Each number is 500 + 50 x the weight over its row's rms, rounded and kept within 0 to 999. Layers, rows and columns count from 0. Numbers have three digits each. The size before them is the row's rms in percent of the matrix's.

# up: layer 3 MLP up, 256x128, rms 0.202, rows 172-188, columns 0-127
# down: layer 3 MLP down (transposed), 256x128, rms 0.168, rows 172-187, columns 0-127
# gate: layer 3 MLP gate, 256x128, rms 0.194, rows 173-188, columns 0-127
up172 097:419529594538436547478539438440485508445480546580522497573477447475497549535398466546463522549494492470530462568455600515531469607549591529517472413605499489418453449600495544532511565523485419444452540433632488571466461465534454542510492429554493519520456456485484486594522511493474525500474487599534407454498552478503489542496518504487469599536477444471516486425421566439476585543488
down172 106:416479480529499444557478469579477542544510482534442529500528537490504463487578450579556519507521503444584508423374384475550551468413485463548461467496493502540611485554444511526446497544501620407574500577400455453480504544494500407598515518554496569419530459493526510567507450526486537468570532453560524480530474493477561463403437471552540404558510467457475550437581516476572505482497
gate173 100:488568505440570641467513509485511516486523398606589498492444507499445584574482626499452485525409434456482514586466491517566447564524493588518543509505514566536447502491473546464434439524416485450533494543582543408566523459438522487521450409488550386543548551505519496516456530470517451485507501572450519484545548582553524481539496409467390464472441450507448506525495466528454504444543
up173 092:587527447419449523505452570573561481472542443529574529621434476570543498543533531485471521559438618517516483512505490527521506439551466503468545582559479398547513412523460480500521421470539549434430582528538600550503444512523469534508463482496448464478553505475506531445463582508467379534422450489512469499533540618538440547407416540496497428453527391488524457495524529514473550433509
down173 089:606489471491509493425497464530558523378397517476567451481466474474498542436474416491587445533569465476535495439481529404480492487456571479494459469359420443612548543495456480554536502608457473523567540506507583535485455479508552491407535535512503674521476446449508489532457516489503432512511506584515474501473554554490540506514536430478504477564454619516470540487533469539547508571494
gate174 102:480575399441532587451464545413482536537464473592528544552509489551542368445467480573527539567488441465486428479458516571457497548549504488538562564495540546440490429458524427467427565512526443504542482494578493389524555482457466465483496520462590583581576450471454483465373488517543557527424489515455603455576495551568477447469540548450508501567445503483532533509548440495532534457502
up174 101:436530516491404478496440502522516575553546468513486500576432499461535545419530446489526497445526440471523493554424562493486517510531507448463574563534356463464465455540373398545542489437462543524619562450455455566478495507551445434529449402474529528475489453551447502488590559372479415545493537424504482480517507464505542476459428494506538501507528488379582484558504529543452525570508
down174 102:591575467539537450499489300521504504454397491526460472545459534528514489508492499469518473487526478601569587393520556454490461427561469530499460472409563439446530462498535587539541521584530490528472501435513475515545476542520527588580483508526404553515526559479510496486487471432555602515461469525485474449490500482526461524418423472618473520442461440586529445550513590548502534533487
gate175 090:504476555459440579551529503444520476551444503492527508604547425543448517566475539494554450579504537523554447514463512502462513516423552586540497430471439518524491564426567533634454515439510503461510438469478523554500463456506537585482570479564513444458449443521507438494477505490495430645470628449535447601556451493480446549402533511569529525546443461556510459504474468406496494442587
up175 094:506416549459458533490493479522564498535431537479520461594527496607482486566495539488527466571508465574520433469415507489437452447460508517669507382457512539521476539496505477566506542502517520429512497459509553548462424489588479526503575493553481512450399448454503467500405533460485444578437596448587435501546425410492413529413505507481469462533478494549548488507543500400472531425564
down175 088:578452423605427479528538465454497538594420489541464525518413530431601522443533446490461553492549497564455422466474530517473553480476521472421538472469547482453399483414553422512502608437436567546432555403457459613519582443525604469443473596491557494542534486530502547482490417491466486472532504434455461452546445530484507534497480541463413517527522546469459495530521485433425497493499
gate176 104:499458471444442548532393505493508540448513448499386536456531602601470491479584508398618484418430479557468529500494431528482508488411481459492548534560460490540455536488511551482426408514483485502579489549504519520553490499522393506536530611375493446549470460546553507570516472433496540475424580462481478499488565524495469535505555465582462512381457419507475490455461444491502540413501
up176 111:461513567481517503494569540512474510415492569555478558498454517506473475477563526470470617601474518460610506529515543556455544590440562542505445598590502484563499541473418538513431538555409466548505585466550559535469440505509469446453498506534461475529394476514524446502626562435492436539497541478483457530385495538422571488574515470516433525551429465526443438493499547532384506486530
down176 107:500433496436501534396407512517419554444389514529510511488497570442403447501501444417499577543505493536486510487513453586496541551462493538506483457499423539488509507498492653576514461433448442463497476427528399472565612508545456431568479518481423502503413476524504516451441515554462477454556479482529438452406478553487513489614474599531526558558479582514524522492454512554458511562545
gate177 112:465450579483525499499495542465487493629519474512526545499551521607414449484399522570432502524567501425443557546585527531507472506398485467515528550520431484512501379556471545609499575564458537500465539540512505460492544502400494468545495633416508465559510473529457490573523508502591476546566396583493414513486596413529452477450473418508543505447518476527514551453503516530513517488475
up177 106:517475450581510443508507511530504457515560579460555578489475594558552505475511495374430523440445508478488506447583491579462504488516385428513405482513475431434452539542489538497539480485415491507482516443557436524460446563631548498544537482489481417415472549465488530525489549623533515490545496521479569569398564550515507412531496492409528485487490507489496402523421429445430547494455
down177 111:516556565554489562536535473573551429462465470532489484453490491493520500550529462588462422453452476622464568540502493501534533518415446501533454589430426561518480547538446486477526503440410473467574523530512435535588454550432415546483589510435521467445546548551556517487533526473491593484510505426576452404532525481453514469397440535456512533578523515501504456416557417636518506495438
gate178 099:486511474458464595491472515531484570524437370469489427474549457495455429548412432520418448558609460470576474588419581467595523539512492562455431529424479571556476507537518585467480514476458528542510502398395431501482464489466498502478492618504499445440471580504452510546512435477517462449526456517530524550458536515410476490495531472516535478615467449479434480479455560411457565512490
up178 102:478489511489534531439536509514445515456518452420484478572495475518525456493439448478539474510523563556518503588524552487605510489511556536441531452446468476437470474456520504643509506523415562509496429422490468486427478506461420453463502537510483449576517553509533363538548375493446478474502516524543577499488371467492431629563522390541552464557448481462410475514509572424498539565455
down178 097:537457496450455471491514479476467520488421499473544545463452445477460408468579487561473544560581428439543520430402558442523539493413553522493458477416479567479520510547515522526448502399604532595500470530435540536513492526559446503437349544437475553445445530499535587433481531419470534548490533633560542484517530592497490502504505526490516465531586603460516577510511498545426530466514
gate179 103:503532482434450470501456537533511482512548498531490490560451515420584578518547535590383531459514538494505527496523454601480521441491515511538429401491534506552486559514510497415465583468484499529563530493588507468523436466537558474482544513511505507565551519537488634476445449559596392598492467443513503552574486562419584462560515480541570436456551449435512518457554566500576617439533
up179 092:471471437505492592461482518405503437602507478415509542472493374431513482511493492500427459469500571555457521497571486465479549438509467581527499479503570481461432420419606464526545561466401527529514557544621451535493365538597535520403551441424474550470527446494557501476542491485523441540440519490475448518471550517533506517358559533478554556475558547519524487517511519467497484557512
down179 095:492509552542518441491562480549508473422505461466366455439415474579572531530531602555473490504544512525480452572506531563447557490495603445500452521473532658436557524483516496439553418576569487527599578432401470492464575557418487486490409469513577568472514494539462463451444530574562505509497466451435528550498531534538463524458507577467492462513559494511502488429488530447505439494557
gate180 096:466447479413487494440467509474457600575484466508503394407451454558577471535438559467473494398495543523516547563437454512633477483503535552528545444441410585472484522571459471480579517499509533443557451490519524537495632529496585488503523549461594559413506596497461499490513503488566487477492430597486438456551569496416527553464502448524481548570426429501424490539464515485514506501467
up180 107:554435468519448549458424466493493457481572447463495422470565502433531514452565520545480495576546503465469498459465466484506533531492446571553472594564466530456512453493498540419480520549563457394459442415488477502470582581451490513521525510461420431457458522513570517474496583555465420469410563541519566608469553506445425534558511403541519425531594504484554495531498554518374553515394
down180 114:534560505470518438489499512425492558540483512487454483542426556596562410626466566543487490441523446498454466527517576480550511569452563535427571456449490383570509507507448513508404565538469503504490505555440563443472472428517509465467508481545577568490444460496592457438539528407450533521541497515452485491462468558458595540569589460553379490429515512506461510552491545559535414435556
gate181 102:482470485538468477455417465669466439517427561434448567385435511452511443576535468546537502491465573509524453475524370387521527459523523484498484516506516517510529612515512487402486575468451503415429479465559535546500547536516468549609414483464496557537486537505499590516399521560581509473467433450486548561495513503516532530513491464425425502504545564456478482502480440599519517503487
up181 107:490464525547523466439513468591537489551482595492438522581503517510536515458441576554498479526493629523618554504529408520536486503487460490435472454524556429511533519490448510511479484554450563424535499475601508374564516494505509567505491475560503591518496559502454542582487488495656557421540449517468455514496408469504616600498441464505462535520475606499496557546412475522542488498464
down181 100:478546465441487492504461543450514567504502484496555465462499469451421572510543395434494453431563434499367512466545609579529487538557489495538546537506455476514539516568553504478571548521565551430465437471519443487548510562420504537448565552429657572490505477547470485428495524559517547562415529488490542474561547534450515486487481571439465529445547497474414528524574555482418551476614
gate182 083:418516505507401527542462504465535459464533619468565416493537506531451559393529483571531556570475534498517479418500552514431515495488545417487456589458549513490568491512514507486400495464500446557545564481548542486434424537540488520456461539463528485588472479436498517587533430554482562509462486497400496609467576422493509462496433389567514509483492500568616480432392470465447491481458
up182 068:476456436453482417551534518456507498416391588538535482465415499511409443465509535498572538496473533471508502432468512541512502484492546518465498487415540521493639473509529551515544471507492430485573459529470534557447402490512429471498459463473511529510507527486461639569464495641575482545462522444513501443526442422512513407533510511483552487536527594446557478491373600587452551551474
down182 072:613571481541541502520500511475533484508546447497497638440466405515589528554542473514412517513527501377451497521458548498537551475570492518541540481557489561474436549442505387542501438519534571463473483437436481565454614514490603504580549479543608532507472476587477500397462535451516517481471435439509472506512581541505524520519498585481467514493460475572449531514584503408467464438569
gate183 108:533532532522526475501541480547515513571476459445586565500516564507505454599438464440373435393546449442575469497535541577441471373561514514531552498508537546505471551542508501477529526418514504564533473486521460545409521572543502497501529497435537525438452478474531459463485565545445506516529457464416568448438417589442454632414468564491528554462538526497562572470496559449433461557557
up183 098:433410450557472453585451548527610435558445544506540561494519568576406534442538500424421493465542502448509368475439490480492468584566612457494562540527571521478459496417502460459527545498411540480512537494507472550547422507542402445446474420528475465548472415504475549481449540487465553494476454466530535501402477441538528461434578575453555459555450515558467513535490538476460540513473
down183 100:547531562570442492600512507484516445512489517499473566518563485430578437559415503581462438448539507488569480449500624498584542508534475519477549427427510419489553462567509413533541487413494487418427534504539520528448555574463501481575416487543467552527533436502471495422535585545586427463493558459476500503519467438460510441386473515490520558583509536437398432501518498572442452498496
gate184 095:464584539404559518581408472445436506486493542562534583510512495517462556505489507456449601525454479579511478516610466428462511448568542429591510464411495491471550534432487386486451469494477418549388479476433547494501509463508496520477514437560552496565471516496519471547473589486447494491542460476502524562502467452507482413578533427457423507422632500382464461464443531485490491488450
up184 102:392574499511459627534508486536485547422490552525537547565498518482581534505517500494466471498469384549567497566510488442499411496567461521466535536433493483503506543396522406523467492559579499583513499400542572486471555565425429533482454391480524470424561472517554538584547465542483463464463489422447507358514448548486509463573540499445552539475497512504435438558494586455457473495492
down184 105:532567417470549468580485478504570451482510447548525606482481467463428505484437552579524604565504567558472452556545490582463560539521447432535496509517447606500519566515500520426456517485435479533418400483436475437474564481521484452436499496513563499527426398548503510521525532538505408556537538452437511523496537469503527438450589532415460530413445410516492537523462480437601534440419
gate185 087:498482400566457506464491513553456488438437401480501452482508452517504529551434476519422524568611509484476472505456561508544453512514446520543459497452493536395368416448523424560507493490512542516510532540606478428564449578450496466471505551497564437541420473518557437471576566466429482557433467430421539521468545401532535459563575477474569510470499565521452443590475498410519531550535
up185 100:486484537454473443508519512492561536557557624590487502520494531497541486499631441465563535518382485512501563573517489491484518421449539471534519448594597533522567499512498534453464469475546453483497475514445476478471552484448439630476564405573459532438495503471490547518356469532509450538480459561505497495567327552516467506436462491543482513483492440389570499443500513467459497493547
down185 096:537591517517565570431510550509543492454564427459434546500472538571496487516460484443576517533462499447446492448503454479412447473587413489502509569613516531550506500506516442516499569490492515467541595467537501395506433562544546400457510490548556432542556444477499473510518530524595543459520489392428510494546516492504440407537432493374475420551536469538465441548413513457512403566523
gate186 095:496485511508534528414473505556532514434477543512488453501490531557473502472568561545465553586467436570566543459522518531502398471495533477429548527588451501450514434526442488484445521466503559508544556517475473602531594539572599447512593434571461427557559457486567565613467511487517570513499468482514507588449581432493533557486417522550522570520431534562433515572596509401446506556463
up186 101:459390448472504503578477453505444477488506480483563468593504581549465507401497494438446534474469444496498530514530522573483444454531524454465484522544485449570495530535546494449559515567501550513472623492471532536597488516583530416577415478544410482530586493592525536462527505577470478439507553512479565613489540490495448487575458501640533460551502556515390564542417537468545475460429
down186 109:538474385457408442491550484512525506587572515509454527575566487459502463501512451500488419476437513534456461502563455499392580510614470482519577358488513589442519569409512587491505545448436519466502499467467495467425504460496494517516424447526478472518499461456532457471552385523524472477462549530446523439583542611464550438527523493420489492456512551545413548468404517490487425551516
gate187 104:501461552432522488462495453542501522489492574458559409489466494565532519550533428465519347501385439491440453545514517468521477469534428491436528581546461495420540586583544490531423504440441463491535534494511394543483608451445462417464450474522581501514521547532481465518521426555540492578523498417424557572483572481493510485454493553539591426523486423448514474390440453516473491546485
up187 114:471428491599525526555525501539555403501510462519498543481529470465563515456496491544493522460566497552446559473524542505486554566551423443497497515461521473445511460510521578547603512490524436452510392451542489597453521464486370554458576509534546532532490524453569461493438409424477573570445553463530624549493545532503483451561514467453529422494517540552445613513432455511593464616465
down187 103:534601446573507460422616520498552473468458496426608404521416521466484530464453453488516555500445505480543568430532464449424474472491599538537471430454477413487565505493514420553506404542517524514459450520420594541508518548558530511583491479427503511517561473398526487498437532489515394433522541580503482530565582444535527633472566493557452450500521473515524482528527527510469530503442
gate188 104:443482577500561516447484538458518532624458488406505563431523458511453470512540560595599539488541532472497492470480421547451469496517589451447389534566541494504461421451498557490470526383495479526508595526579418485438481432515522455466552553482487501584483568535496607434547543490531547557514522498510564403459520493459443559374559457518492523566425470508522504476548468528541542561468
up188 110:675533364445518522504542465538514466393538522511439561563514487525593475453440577472447544567365460536521526555524574433544516526494472517565500519480508566464471437499540457457522448594470605523506468446425524466533427595493560472555460432455516532489516450495551565511426498465516480576487497491489503573440507524432494466588442533486534561507538482435534511480501506499565462439462